Weights of a small transformer language model: width 320, 1107M tokens.
Each number is 128 + 24 x the weight over its row's rms, rounded and kept within 0 to 255. Layers, rows and columns count from 0. The size above them is the row's rms in percent of the matrix's.

# layer 2 attention value, 320x320, rms 0.0885, rows 40-124, columns 240-319
size [ 95  96  97  96  98 103 102  97 102  99  98  97 107 106  97  96 102  97 104  94 104 101 102 107  98  99  97  97  98  98  99  96  97  98  96  97  94 100  92  99  95  94  97  99  93  98 102  97  95  99  96  97  98  93 101 100  94  93 100  97  94  98  96 100  97  97  93  96 102  94  96  96 100  97  97  96  95  99 100  99  95  96  97 100  96]
[[135 129 137 145 162 117 115 123  93 132 162 162 147 123 146 168 121 138 156 100 175 110 127 121 152  74 124 105 153 110 147 175 105 108 137 149 114  95 148 188 147 128 137  62 171 142 147 113 141 131 140 117 114 128 114 118 119 159 128 114 162  89 134 128 168 125 168 122 196 112 104 145 101 116  73 114 112 126 145 112]
 [107 137 178 148  85 145 171 132 152 130 141 153 166 150 127 144 148 123 120 163  76 160 121 140 147 140 115 133 103 128 117 127  53 156 147 140 148 128 133 145 152  97  65 137 136  77 136  86 132 106 141 133 109 147 149 140 136  88 122 170 136 106 137 112 124 134 112 123 163 121 128 161 130  90 157  85 154 151 132 101]
 [143 122  87  67 117 136 106 118 131  85 115 106 121  89 137 127 111 150 111  99 129 178 151 138 119 140 133 141  92 145 129 124 155  94 120 159 124 108 143 112  96 102 126 129  97  87 133 141 165 170 129 125 144 162 132 121 109 125 133 100 176 148 147 135 122 134  97 123 181 111 126  99 103 155 133  96 131 130 105 116]
 [146 104 119  41  94 125 125  99 154 103  87 120  99  93 137 128 143 111 137 148 114 154 131 144 110 107 106 130 148 131 174 105 161 100 148 133 124 161 159 132 143  86 125 107 168 139 126 138  90 115 123 106 116 113 156 101 133 117 104 182  93  99 130 108 122 162  85 178 121 132 156 107 126 162 144 147  87 132 151 144]
 [122  96 107 132 123 125 122 124 126 152  96  88 114 111 156 138  82 143 162 112 167 116 128 136 140 196 154 130 124  82 104 124 120 115 120  89  82 134 123 156 118 128 128 113  86 154 139 130 139 135 156 124 143  78 120 156 144 138 142 109 131  84  99 169 144 146 128 121 131 109 120  83 142  99 144 132 156 159 128 116]
 [112 101 134 117 165 114 123 144 105 134 145 143 118 112 132 152 106 124 135  97 115 107 145 180  96 162 135  99 119 129 156 115 119 147 129 122 144 117 123 123 126 103 142  44  97 101 128 121 169 170 142 119 113 146 168  97 114 124 105 132 140 107 123 110 125 134 111 162 142 125 119 108 147 141 149 143 143  98 150 126]
 [129 121 158 120  93 135  66 123 140 135 139 126  94 135 137 132 105 133 127 122 104 109 116 127 139  89  88 135 182 129 125 146 156 138 117 123 157 125 117 125 133 118 135 161 129 180 126 147 102 114 149 168  88  89 148 121 150 102 126 124 168 125  91 113 119  87  86 119 145 113 143 103 113 115 133 112 127 116 133 110]
 [135 114 139 134 114 103 116 130 131 115 196 122 170 118 120 166 108 157 127 111 105 143 128 122 125 145 123 134 117 162 117 129  75 128  94 142  97  98 185 122 126 163 118 111  99 119 126 102 153  93 100 109 190 149 117 143 104 124 134 159  93 111 143 153  80 142 108 124 162 109  72 163 159 163 115 129 157 119 157 113]
 [177 102 138 135  99 122  74 157 122  94 144 105 127 125 106 152 138 144  96 116 130 126 115 140 129 182  84 145 116 101 142 130 103 100 112  99 132 133 186 152  81 133 114  83 122 136  96 125 115 159 143  95 177  76 148 118  97 125 120 108  97 150  94 110 136  67 122 121  84 125 126 133 140 118 135 164 116 117 125 142]
 [113 124 171 159 132 169  85 145 128 129 110 113 126 121 107  96 100 132 111 178  90 100  63 131 174 137 154 143 128 122 135  78 122 138 151 124  93 127  87 118 115 121 127 124 125 180 140 134 117  91 116 140  96 141 123 135 153 106 125  97 124 100  98 115 127 130 118 114  83 173 138 107  89 129 112 146  93 167  83 129]
 [142 110 141 143 127 118 164 121 140 124 128  84 118 118 130 121 154 140 112 156 106 113 133 130 138  45  82 144 121 126  96 125 149 138 110  96 124  99 177 111 170 115 110 143 134 115 124 127 125 153 119  73 162 123 123 118 162 116  89 175 122 165 111 135 132 121 107  96 116 130  91  99 116 121 104 135 144 110 139 136]
 [127 153 143 137 150 173  95 128 141 104 113  89 141 164 113 153  85 114 139 112  97 133 166 140 147 143 168 163 142 130 109 108 110 155 131 113 144 116 145 104  87 134 142 106 104 111 119 126 145 145 111 116 110 162 106 140 119 120 117 104 141 129 124 106 108 113  90 133 166 109 134 174 111 148 135  95 101 126 120 155]
 [144 170 136 152 113 146 170 162 132 165 148 124 122  66 152 140 125 134 203  84 125 122 121 154 112 133  76  92 116  83 105 122 167 134 118 142 157 148 127 122 148 112 126 138 141 133 117 118  81 109 128 122 123 142 132 136 112 105 142 150 152 149 103 112 159 106  97 132 113 141 137  88 122 121 131  79 135 119 116 107]
 [126 132 137 130 106 109 118 164 115  73 104 106 124 157 107 165 149 122 121 128 111 133 114 121 128 106 115 135  97 110 125 137 143 104 153  67 137 133 151 132 153 156 133  99 159 119 168 145 157 141  93 110 148 102 139 123 113 109 152 115 104  64 144 136 141  96 118 161 151 117 153 129 115 147 144 130 119 118  70 135]
 [122 125 144 109 113 140 145 139 143 122 138 109 126 111 140 129 140 126  94 114 147 102 119  91 134  88 169 117 152 121  96 138 146 113 112 127 136 149 135 104 142 142 103 148 138 167 129  94 145  89 144 116  87  99 123 121 106 144 134 135 110 119 110 133 143 150 111 132 209 133 105 161 143  72 101 100 149 119 135 167]
 [136 151 133 140 146 151 147 122 118 119 128 134 123 155 114 119 111 103 105 116  77 115 141 109 106 107 116 125 155 124 107 127 140 156 120 112 150 154 119 158 134  79 151  75  89 174 131  93 129 122 162 137 124 101 111  78  97 118 166 121 109 139 110 137 135 161  88 129 123 145 167 104 131 133 101 131 107 135 169 115]
 [152 103 136 131 119  61 149 177  98 127 194 157 150 107 122  97 145 128 107 130 128 177 127 147 133 162 140 140 128 127 158  97 122 118 119 162 100 121 161 154 158 129 176 165 195  98 132 143 115 113 105 134 142 141 132  83 122 182 143  73 147 115 143 133 100 145 131 105 134 136 113 128 144 142 109 119  91 132 144 137]
 [ 99 155  96 154 124 138 151 133 131 127 110 136 109 128 134 115 140 135 102 119 127 150 112 156 133 108  88 121 129 102  92 128 115 113 131 158 155  91 144 114 175 167 126  71 144 155 106 118 124  91 136 171 119 103 163 138 122  98 130 139 135 126 104 150 130 133 130 110 140 128 114 131 126 126 116 187  99 184 132 136]
 [128 107 126 121 146 118 162 144 132 120 137 107 102 102 128 132 115  76  93 120 115 112 143  91 131 150 171 122 119 136  90 101 111 145 194 124  92 170 134 116 153 134 148 112 128 135 105 129 128 123 146 120 133 165 128 135 109 117  97 123 142 130 125 111 137 152 120  92  87 118  80 137 127 135 127 126 117 163 112  85]
 [109 139 129 116 171 157  86 153 157 125 117 114 129 159 124 110 138 124 132 175  89 138  69  89 122 142  97 114 152 123 128 159 133 106 114 127 110 114 133 159 154 106  89 106 149 139  93 128 138 111 121 195  94  98 100 115  82 105 137 158  89 149 116 138 135 145 133 102 119 153 128 132 120 112 120 125 161 146  87 130]
 [195 171 123 176  83 122 124 152 149 129 131 122 133 105 117 154 150 123 125 104 121 135 153 164 121 172 123  84 113 147 120 123 135 113 181 108 106 125 125 112 140 123 140  67 125 134 120 141 137 136  78  83 134 123 203 113 101  45 123 143 132 128 168 136 152 176 165 161 149 160 129  99 131 121 122 151 130 144 106 104]
 [144  97 110 130 102 126 145 184 142 105 168 115  34 152 128 107 179 100 142 117 122 103 131 146 130  88 133 119 145  98 127 116 121 119 144 122 105 133 136 146 126  84 129 149 106 102 137 145 116  83 169 111 125 100 131 136 140 127 118 121 138 143 144 125 173  95 181 149 164 131  87  80 121 176 142  99 142 120 177 138]
 [152 119 138 122 110 131 120 142 133 137 131 112 132 158  79  92 133 168 172 160 123 126 119 175 143 150  99 123 131 148 141 132 156 144 118  94 149 136 111 103 135 116 138  87 103 141 154 131 143 170 125 160 127 178 145 133 147 128 123 128 129 121 157 106 170 100 133 152 120 124 145 119 168  85 140 148  94 126 142 124]
 [111 143 135 162  86 130 168 131 121 123 113 104 114 172 129 122 130 148 139 180 181 142 152 156 119 135 145 148 150 104 135 145 110 137 117 112 123 113 150 162 125 118 103 136 118  82 143 103  75 125 175 124 112 160 132 148 137 146 123 154  93 148 166 123 156 167 175 156 168 159 117 128  74 140 126 110 111 129 116 111]
 [144 154 147 106 132 137 105 146 118 127 159 103 140 114 119 153 123 125 149 127 140 125 104 124 139 112 109 103 105 105 130 126 147  99 125 108  74  90 113 119 116 135 182  92 107  86 107 129 147 129 111 162 151 158 107 150  98 142 122 202  84 105 157 145 150 128 132 134 153 127 130 151 161  85 131 133 115  91 125 123]
 [111 123 158 135 101 119 131 168 119 110 134 114 110  89 162 123 147 117 128 127 118 140 135 163 126 162 151  94 122 142 133  87 125 127 148 166 134 151 129 108 170  83 121 116 120 153 128 137  99 130 160 121 153 133 143 151 159 132 127 117  86  91 151 130 145 132 117 135 163 167 136 114 120 154 150 155 165 156 137  98]
 [141 108 142 110 133 165 149 111 159 153 125 119 100 114 183 168 119 163 141 124 117 124 145 145 134  85  79 138 135  85  75 123 117 115 127 142 129 103  94  90  90 136 116 119 118 149 124 118 142  91  94 179 144 158 104 129 119 104 138 170 169 158 115 162 113 131 124 116 131 151  90 115  95 170 128 179 117 126 152 147]
 [136 179 170 138 102  85 120 157 147 124 160 124 173  97 123 111 123 103 156 136 123 131 143 136 150 132 152 140 126 152 127 129 160 111 114 130 125 104 132 109 150 127 148 165 106 166 160 118  74 112 119 153 171 144 114 133  99 129 158  53 119 142 130 157 138 143 148 142 156 166  98 136 150 118 159 109 128  69  93 139]
 [127 119 116 154  94 132  91  93 135  97 139 135 118 142  86 109 106 157 161 147 141 174 145  97  91 119 135 123 178 149 130 112 119 147 108 128 108 128 103 128 131  71 139  77  98 165  75  99 140 163 157 110 135 130 128 148 124 115 149 148 149  90 169 102 112 172 103 135 134 123 176 163 116 119 141 145 134 112  63 168]
 [111  77 123 123 120 123 132 110 148 115 106 111 151 115 145 146 134 105 140 157 155 116 171 136 113 127 148 132 153 128 163 153 132  99 149 143 132  64  87 139 100 113 116  70 132 154 170 143 166 118  66 113 124  82 120 116 104 123 151 138 149 133 159 114 106 140  92 120 102 146 131 120  77 156 135 133 116 146 130 153]
 [ 90 158 142 135 178  96 142  93 124 109 138  99 119 130 145 141 121 103 119 145 136 124  98 121 186 121 152 163 126 105  85 131  69 165 104 135 105 149 104 145 145 145 102  88  95 118 150 143 147 127  96 161 120 122 140  82 101 147 160 140 159  79 109 151  97  93  95 127 146 149 134 109 127 120 126  87 113 154 116 168]
 [140 120 111  84 145 156 109 110 148 119 113 100 136 111 151 144 148  95 130 139 134 127  60 129 130 174 114 136 144 159 130 166 119 118 141 111 125 160 175 168 121 128 143 148 111 150 125 172  70 142 140 144 105 139  86 150 116 111 118 138 136 167 115 128 129 160  95 131 131 109 149 106 139 159 120 122 123 137 144 158]
 [ 91 119 114  86 106 152 125  89 152 143 121 149 150 153 136 142 103 115  98 146 112 113  96 160 167 129  92 117 112 166 159 105  97 107 119 164 150 123 146 100 126 131 129 129 117 134 141 125 162 101 115 128 117 143 133 151 153 151 103 109 103 165 101 105 130 145 146 139 121  95  63 119 160 122 102 100 132 169 130  64]
 [167 105 152 138 120  87  89 144 136 149  82 136 119 154 114 122 121 121 118 131  88 129 151 127 189 103 153 102 124 128 100 142 133 138 113 136 158 123 135 120 157 118 178 173 116 108 101 120 134 109 160 174 105 163  99 142 128 137 127 122  99 134 114 140 114  92 142 158  91 131 158 158 110 153 136 167 120 111 115 110]
 [114 128 133 132 156  98 145 182 112 159 155 106 137 125  76 124 121 124 146  84 120  99 142 128 127 140  91 139 141 113  99 100 138 134  80 119 122 141 108  98 126 157 156 101 142 118 162 115 140 133 131 100 120 115 132 111 168 108 110 127 144 151 149  95 124 131 117 153 102  88 145 151 134 120 119  85 118 121  71 111]
 [136 111 161 106 130 129 126 143 142 113 139 127 120 125 131 141 109 121  91 130 138 132 112 126 160 143 130 142 127 120 137  78 147 142 145 114 137 164 134 129 175 142 104 156 161 169 140 152 134 110 115 137 152 157 178 131 132 128 120 121 105 155 158 143 130 112 145 126 101 117 124 104 112 138 103 133 165 112 133 133]
 [131 161 146 100 121 137 135 137 107 144 129 101 167 110 138  86 124 144  91 135 107 134 101 111 114 159 154 102 136 136 111 111 129 105 114 127 129 112 119 105  77 132 141  91 129 143  73 164 157 127 141 160 140 146 110 160 125 111 127 140 153 153 175 143 148 152 116 142 109 148 137 169 172 125 139 112 150 133 102 139]
 [129 107 134  99 140 111 108 107 113 148 116 101  67 109 118 120 138 117 133 117 177 141 166  99  95 101 135  90 101  97  81 120 125  93 121 108 142 171 138 142 124 121 114 134 146 149 124 121 133 111 167 128 148  67 116 159 115 132 124 140 100 125 132 139 174 123  92  91 160 200 101 106 136 134 126 128 102 106  81 159]
 [143 127 157 111 106 164 166 130 131 127 146  95 135 124 114 137 117 111 167 137 128 158 120 131 149 134  99 121 162 118  91 157 168 106 139 146 123 131 100 108 172 159  97 148 129 165 122  92 112 112 108 124 156 111 133 112 112 109 157 134 119 158 155 152 148 126 135  67 111  93 164 131 107 131  96 124 106 130 171 106]
 [137  96 135 129 128 136 132 118 103 103 130 104 127 137 111 140 157 127 101 138  69 130 135 109 153 106 130  82 126 128 141  80 118 123  96 120  84 134 127 146 109 109  96 132 120 162 155  97  93 105 128  94 131 153 143 153 140 167 104 125 130 138 175 129 161 155 185 165 160 136  99 139 145 102 152 148 107 109  80 124]
 [138 142 142 131 182 156 144 135 108 134 145 119 115 109 160 122 174 118 144  98 137 155 101 144 154 130 152 104 147 131 135 130  99 120 110 168 138 108 111  90 190 119  98 150  89 148  57 102  98 155 169 120 168 117 132 152  99 104 122 165 145 126 135 138 125 120 151  93 153  68 152 101 104  87 104 100 115 107 115 170]
 [126 105 145 150  90 122 128 120 125  74  94 111 111 135 160 152 111 132 132 134 126 123 140 163 133 110 135  83 153 122 132 150 121 146 141 139 135 115 163  97 114 129 135 165 152 105 121 122 102 111 151 178 145 139 119  80 133  58  90 107 126  89 141 130 106 103 144 105 139 132 120 120 161 120 143 121 135 117 158 129]
 [172 145 118 147 161  85  94  95 164 139 116 166  95 118 119 124 124 115 165 161 107 158  88 105 153  84 119  77 118 142 132 122  77 163  78 123 158 104 145 128 132 122 137 158 114  86 142 156 108 120 124 118 151 108 139  94 196  77  81 118 155 118 161 170 157 155 120 101 156 112 155 216 163 127 123 168 155 108 119  94]
 [158 156 138 117 115 122 137 121 127 139 104  86 177  94 138  97  98  78 128 131 146 118 147 154 133 154 159 134 169 109 155 131  97 129 128 121 112 135 141 125 186 138 120 149 123 166 121 145  91 160 128 133 116 133 129 103  94 111 131 101 118 162 145 103 125  97 120 123 159 130 140 116 127 157 144 120 120 137 128  95]
 [149 103 124 120 176 125 115 128  95 139 112  91 101 116 139 129  96 124  36 115 126  99 117  87 102 129 127 152 125 143 138 164 163 137  93  98 112 123 129 121 225 102 168 123 124 117 121 101 131 145 159 125 154  90 165 135 116 109 117 149 172  71 128 110 141 115 115 129 104 123 139 116 150 147 124 108 128 167 171 123]
 [169  71 119 109 142  89 135 158 117 112 122 132 129 128 125 163 129 126 120  93 113 128 135 130 155 159 101 104 133 176 170 138  87 112  99  74 150 130  84 105  79 115 164  94 135 136 149 113 135 141  94 122 121 118 145 131 134 134 124 172 137 186 103 132 136 162 148 121 124 140 103 115 115 134 118  94  94 115 180 118]
 [109 130  98 125 117 122 133 145 150 133 173 141 137 146 146 123 129 183 133 160 128 142 165  79 148 130 127 100 146 125 143 116 135 114 152 100 132 157 150  59 215 171 121 108 158  99  97 139  93  98 129 135  96 149 137 121 146  80 131 129 190 146 142 135 108 137 129 137 164 130 142 139 116 148 124 164 124 127  83 124]
 [113 101 182 145 147 121 106 102 126 125 107 152 103 103 152 106 176 183 162 157  98 135 117 135 143  70 125 152 142 127 132 153 152 122 109 133 110 153 153 128 156 108 150 129 143 142 120 113 147 121 129 106 135 136 165  84  99 132 130 134  98 139 147 104 122 125 157 147 103 159 103 116 136 119 129 157  87  93 133 127]
 [150 117 105 120 137 106 128 124 138 111  99 143 110  92 119 133 109 164 136  88 104 167 121  92 107 156 164 130 134 159 151 100 115  82 149 109 127 129 132 126 158 128 121 114 129 143 151 151 125  41 125 157 121  91 144  78 164 170 140 132 117 174  67  99 130 100 132 132 135 107 148 159 104  88 139 162 115 111 127 154]
 [126 114  91 104 144 113 133 124  92 149 152 138 127 120 109 159 180 122 107 127 118 117 198 147 107  74 125 154 109 108 118 119  94 140 112 173 130 102 129  65 141 129 183 104 122 149 158 136 133 107 127 134 180  89 120 142 119 111 126 130 151 105 127  91 130  96 132 133 125 142 137 123 102 116 116 170 119 133 136 128]
 [137 130 113 130  68 125 148 135 134 137 136 121 158 104 140 139 117 137 161 155 135 113 173 130 120 103  87 131 103 130 150 116 127 144 107 116 127 121 156 142 146 153 146 184 138  80 160 102 181 110 112 102 171  97 137 140  98 138 128 128 115  95 125 164 124 155 136 152  97 135 157  87 140 142 168 139  78 116  86 109]
 [108 154 139 125 122 140 116 131 124 113 119 139 169 163 104  90 145 133 171 127 139 136 151 125 161 127 104  83 160 139 116 142 100  99 145  82  96 169 151 115 143 115 125 139 124 121 142 141 100 158  97 109 114 151 114 128 132 124 103 122 123 153 121 140 131  91 110 125 150 199  94 128 139 162 149 105 109 102 131 125]
 [157 129 132 128 147 145 101 124 118  93 148 144 149 123 142  93 129 123 146 148 144 157 107 110  84  90 133 151  92 140 157 176 161  91  97 103 147 128 128  98  77 135 124 136 121  72 108 157 140 122 141 156 136 121 180 101  92  98 122 150 116 127 118 143 116 126 138 158  89 162  90 159 138 124  85  96 136 143 151 178]
 [152 132 138 148 165 116  90 105 116 104  87 148 161 167 135 143 123  89  84 138 126 143 143 128 152 131 111 146 150 135 109 102 107 122 170 182 163 141 100 146 158 141 112 104 152 165 139 109 138 133 148 160 115 136 113 102 118  85 148 132 135 126 117 122 138 181 136 156 100 169 170  85 135 127 176 125 116 154 142 119]
 [136 185 132 175 160 157 148 167  96 111 124 118 127 149 128 153 131 111 185 104 138 124 157 108 110 105 114 152 111 126 169 112 174  80 113 110  93 158 122 120 148 150 101 148 154 113 116 163 136 139 133 142 104 128 121 140 128 113  98 144 115 122 141 164 181 168  87 118  81 169 108  94 121  97  66 127 132 124 109 123]
 [122 129 184 130 106 152 126 130 142 134 140 173 144  97 145 151 113 161 144 131 127 110 125 120 132 137 135 109 129 116 130 124 149 160 136 111 106 124 200 144  88 126 120 105 150 108 143 118  73 117 157  95 178 124 134 110 101 139 145 133 166 133 108 126 132 109 126 143 119 179 138 152 138 111 122 134 126 125 136 122]
 [129 105 129 120 111  90 155 122 116 147  87 126 185 129 115 133 139 122 126  99 102 147 105 131 114 107 169 122 100 123 173 168 107  96  98 140 130 133 141 133 145  99 150  94 128 178 134 179 107 150 119  99 131 101 127  99 105 101  96 146 160 113 113 119 136 137 128 122 131 141 104 130 100 101 158 142 138 137 119 174]
 [ 80 136 151 124 166  70 146 104 141 135 133 138 135  83 126 143 138 116  79 146 143 135 101 147  64 105  80 129 155 111 145 116 126 132 144 136 128 103  81 109 133 121 163 119 149 103 134 115 150 147 145  96 112 183  96  94 122 195 104  96 136 140 170  88 114 150 133 156 146 148 165 117 118 121 128  97 140 180 113 119]
 [147 100 129 143  82  81 129 153 131 155 137 108 119 124 160 139 169 149 108 132 111 118 173  82 150 145 103 132 134  97 134 135 122 103 166 118 152 154 143 107 136 106 120 124 125  37 113 122 113  75 142 131 131 162 105 148 171 160 126 157 154 112 123 173 149 138 102 122 156 122 106 135 142 146 148  61 113 124 126 157]
 [146 143 102 128 122 151 143 171 104  89 192 155 147 120 126 136 146 106 121 106 146 123 156 131 165 110  95 137 127 116 170 137 123 165 158 143 111 127 144 111 157 136 169 112 126 144 141 148 156  67 126 128 151  93 103 132 117 147 134 120 145  88 145 126  72 132 112 136 148 166 126 111 143 144  94 161 118 130 128 121]
 [161 115 146 133 138 147 122 119 120 114 141 151 153 126 122 121 110 171 140 124 145  81 116 153 113 161 172 138  77 108 118 131 100 125  78 137 133 113 141 149 103 134 119 118 143 124 107 155 101 121 127 118  76 168  85 169 107 173 179 108 134 138 104 117 145 170 182 158 128 149 110 123 139 151  86 164 124 139 151 158]
 [105 101 108 157 121 114 130 143 130 142 115 145 115 139 121 142 132 165 136 115  75 111 135 191 101 150 188 120  91 127 167 158 147 122 121 163  96 144  98 174 149 111  96 152 134 113 160 147 116 141 118 131 179 140 109 164 161 109 145 179 116 122 136 137 119 144 132 141 163 141 132 145  96 157 148 107 100 133 112 139]
 [123 109 137 158  98 118 135 111 123 124 151 162 120 134 143 148 136 106 185  95 118 138 134 125 108 108 118 134 118  99 139 104 119 159 103 125 100 140 145 107  97 163 129 151 134 218 142 121 149 113 105 138  99 155 160 143 115  90  92 132 132 105 111 139 136 124 152 140  98 138 114 174 101 192 110 116  78 131 122 146]
 [134  93 119 160 130 142 148 114 140 160 153 113 112 134 115 148 109 104 105 156 104 136 131 170 119 112 167 105 147 125 168 126 136 122  84 184 156 142 150 128 166 159 143  93 150  68 124 122 149 143 162  63 134 116 103 109 100 175 131 132 144 128 144 151 145 123 180 106  75 145 129 125 124 115 132 122 142 104 109  90]
 [130 140 119 145 171 129 109 204 143 131 106  90 126 146 129  93 130  95 142 102 133 142 131 124 124  94 110 119 138 162 104 126 112 166 147 141 133 161 113 144 118 124 165 115 134 152 144 142 150 108 134 149 128 122 132 224 113 129 119 113 116 163 127 150 159 191 120 122 145 106 115 108 129 100 120 111 134 134 158  91]
 [130 140 124 107 171 159 127 147 134 136  98 101  73 142 119 127  90 108 113 153 150  92 173 129 149  92 129 102 143 141  93 155 118 137 114 138 140 140 134 140 161  66 115 142 147 103 127 131 132 144 133 166 128 101 155 146 131 125 150 107 128 155  94 154  95 126 154 135 106 111 138 130  97 145 101 125 115 159 153  98]
 [173 159 145 145  80 136 124 114 140 111 107 138 108 120 160 135 121 140 124  64 124 138 132 139  71 141 116 120 124 135 106 121 129 150 105  89 158 115  98 126 145 123 107 169 121  95 120 162 156 105 160 134 124 122 122 113 124 154 122  99  94 154 169  79 153 101 137 173 183 132 105 178 109 138 144 156 135 145 119 122]
 [125  72  96 133 136  94  78 112 146 147 104  99 138 119 128 118  93 125 129 119  90 110 130 162  98 155 157 131 106 119 129 139 126 102 106  95 115 149 156 108 127 130  97 128 151 121  93  89 162  76 131 134 128 154 142 142 133 147 140 143 135 149 155 135 137  84 141 102 147 116  97 106 168 140 155 143  98  95  87 121]
 [126 127 164 107  81 147 109  88 136 150 170 115 144 121 154 164 151 120 132 106 140 110 101 111  85 124 169  83  89 129 146 106 117 141 115 185  80 174 133 103 129 126 161 121 157  93 107 132  98 161 108 147 144 152 161  87 150 162 105 113 154 134 162 128 163 160 138  96  82  94 150 144 102 175 163 161 110  60 193 135]
 [121 149 136 139 162 143  95  99 127 133  93 127 110 174 153 122 148  48  85  92  89 111 142 106 115 121  29 175 174 164 137 179 131 152  50 191 142 117 151 133  83 160  97 132  97 119 129 136 113 156 107  92 144 164 118 126 107 101 123 148 127 134 103 145 100 155 124 149 189 125 121 105 145 189 157 147 103  86 138 151]
 [149 130 123 157 145  90 140 114 147 136  88 112 128 148 113  86 121 135 120 132 136 112 121 123 107 109 173 117 120 119 138  99 110 147 182 113 120 100 135  70 163 142 151 136 123 118 127 136 144 119 123 184 125 130 151 154 105 127 131 154 177 122 121 160 148 114 164 128  99 163  98 143  95 184 118  91 148 141 136 168]
 [145  98 136 136  84 118 134 171 112 124 132 102 133 144 127 103 125 134 114 137  85 112 139 141 150 143 138 158  95 139 109 128 103 147 136 113 100 144 147 153 166 163 136 116 103 135 155  76 111  98 110 142 118 131 140  76 108 106 133 121 129 114 142 169 108 155 127 117 122  50  98  70  92 118 126  90  94 133  79 134]
 [ 95 144  91 140  98 172 145 106 107 123 126 125 115 100 114  98 126 149 130 133 160 136  93 116 143 156 147 141 128 148 147 132 131 178 134 122 121 107 109 108 129 146 141 110  92 128 138 125 133 100 163 137 116 102 121 125 147 133 105 105 148 106 112 154 110 158 120  87 116 137 165 185 160 130 119  94 127 112 131 125]
 [133 142  81 134 108  99 135 183 122 147 148 145 149  87 131 137 132 115 157 122 128 147 105 109 133 140 119 132 145 176 137 133 186 140 156 108 124 155 108 171 134  98 104  82 104  83 108 138 130 119 106 142  81 166 105 156 112 140 140 161 105 131 148 119 162 153 136 136  86 101  98  70 144 101 133 148 113 146 102 181]
 [146  88 119  86 120 107 102 128 181 118 124 116 119 139 107 137 124 109 130 185 128 148 124 113 135  96 135 132 118 115  69 105 155 136 165 115 126  99  76 107 103  82 134 177 146 107 141 140 111 151  85 117 134 119 110 171 127 155 164 140 171 180 153 120 107 155  93 115 156 132 167 165 120 146 126 166 123 124 129 159]
 [139 122 137 151  89  84 121 148 159 155 106 127 113 133 145  97 144 124 138 132 114 137 142 126 178 112 160  69 123  94 141  90 114 137  82 104 117 111 116 120  93 139 106 119 147 140 111 145 122 137 136 120 100 105 143 136  91 121 142 103 119 157 111 127 154 152 161 152 134 101 143 154 139 172 160  75 138 155  57 170]
 [112 168 142 165 141 109 107 100 123 116 159 136 132 118 133 135 121 144 112 158 118 100 159 154 126 138 131 120  96 136 107 137 142 160 110 135 154 117 117 162 104 119 109 150 109 118 130 104 148 109 182 119 142 140  91  88 144 114 145 164 117 125 158 172 102 133 123  97 149 143 141 117  96 127 167  97  84 172 138 144]
 [140 145 182 167 152 108 142 121 101 107 107 104 111 102  98 131 111 174 123 113 116 125  95 110 127 123 117 162 150 125 122 140 126 114 136 116 113  85 100 117 170 118 122 122 127 122 110 204 133 117 138 138 110 133 123 118 109 133 162 113  94 135  78 133 161 160  93 164 127 176 177 152 137 149 122  84 127 100 103  90]
 [158 112 153 119 150 123 153 169 124 104 123 151 145 156 131 106 133 153 121 139 144 108 135 124 117 130 170 147 116 102 136 164 139 110 132  75 165 119 122 112 147 132 167 183 114 157 133 110 124 132 121 109 130 115  99 127 149 180 155 109 126 161 102 134 159 125 123 113 119 164 131 116 150 110  90 131 137 160 112 139]
 [142 142 133 123  93  91  90 117 170 101 144 126 139  82 130 110 106 145 136  84 146 155  80  95 132 141 113  91 105 128 115 136 110 122 145 145 126 144 108 130 149 123 145 156 160 102 112 130 113 130 105 150 143 133 153 136 155 150 126 101  90  88 137 105 100  97 133  88 169 123 141 124 135 136 116  61  85 111 120 137]
 [ 91 120 112 159 129 120 126 189 113 118 154 113 115 155 104 138 160 164 148 157 130  94 119 133 159 153 148 143  94 120 135 110  98 116 129 131 154 116 138 165  82 154 126 130 152 159 101 149 142 100 161 138  74 149 132 101  82 121 110 115 140 138 154 132 113 116 153 147 115 163 125 125 127 183  97 132 140  78 117 102]
 [147 183 141  88 131 113 134 134 129 134 132 134  87 141 155  80 125 179  91 116 108 110 144 148 126 119 126 125 128 117 150  76 139  98 121  95  84 108 103 128 123 126 151 146 180 142  92 156 142 147 150 139 104 109 151 161 104 135  90 137 138 164 133 134  69 146  91 133 101 192 127  98  86 102 176 113  86 135 139 143]
 [153 157 151 111 136 179 123 169 114 139  77 128 130 137 123 106 139 105  94  83 128 130 124 133  49 100 137 126 134 150  98 167 139 110 107  80 167 159 153 125 143 129 131  97 157 121 147 128 129 135 173 164 108 131 106 125 149  83 109 119 121 196 161 104 130 117 113 127 119  80 120 105 135 123 154 120 103 126  88 134]
 [131  95 162 120 126 113 112 112 141 147 121 145 148 160 125  96 118 119 135 115  93 180 131 116 133 128 155 137 132 118 117 118 124 142 186 139 121 130 142 116  95 136 155  97 129  95 178 100  94 153 117 148 130  73 120 127  81 112 108 125 127 120 103 124 110 127 120 169 138 112 139  94 103 149 104 114 107 113 144 161]
 [138 113 114  99 124 119 138  91 169 157 117 132 159 133 105 183 114 130 134 114 134 138 135 133 153 150 148 145  90  90 118 110 128  66 160 143 177 164 144 144 149 100  87 144  91  96 142 120 121 155 133 141 142 115 122 124 142 104  76 163 158 127 132  69 114 140 171 131 155 154 133  92 144 142 133 151 111 123 121  89]]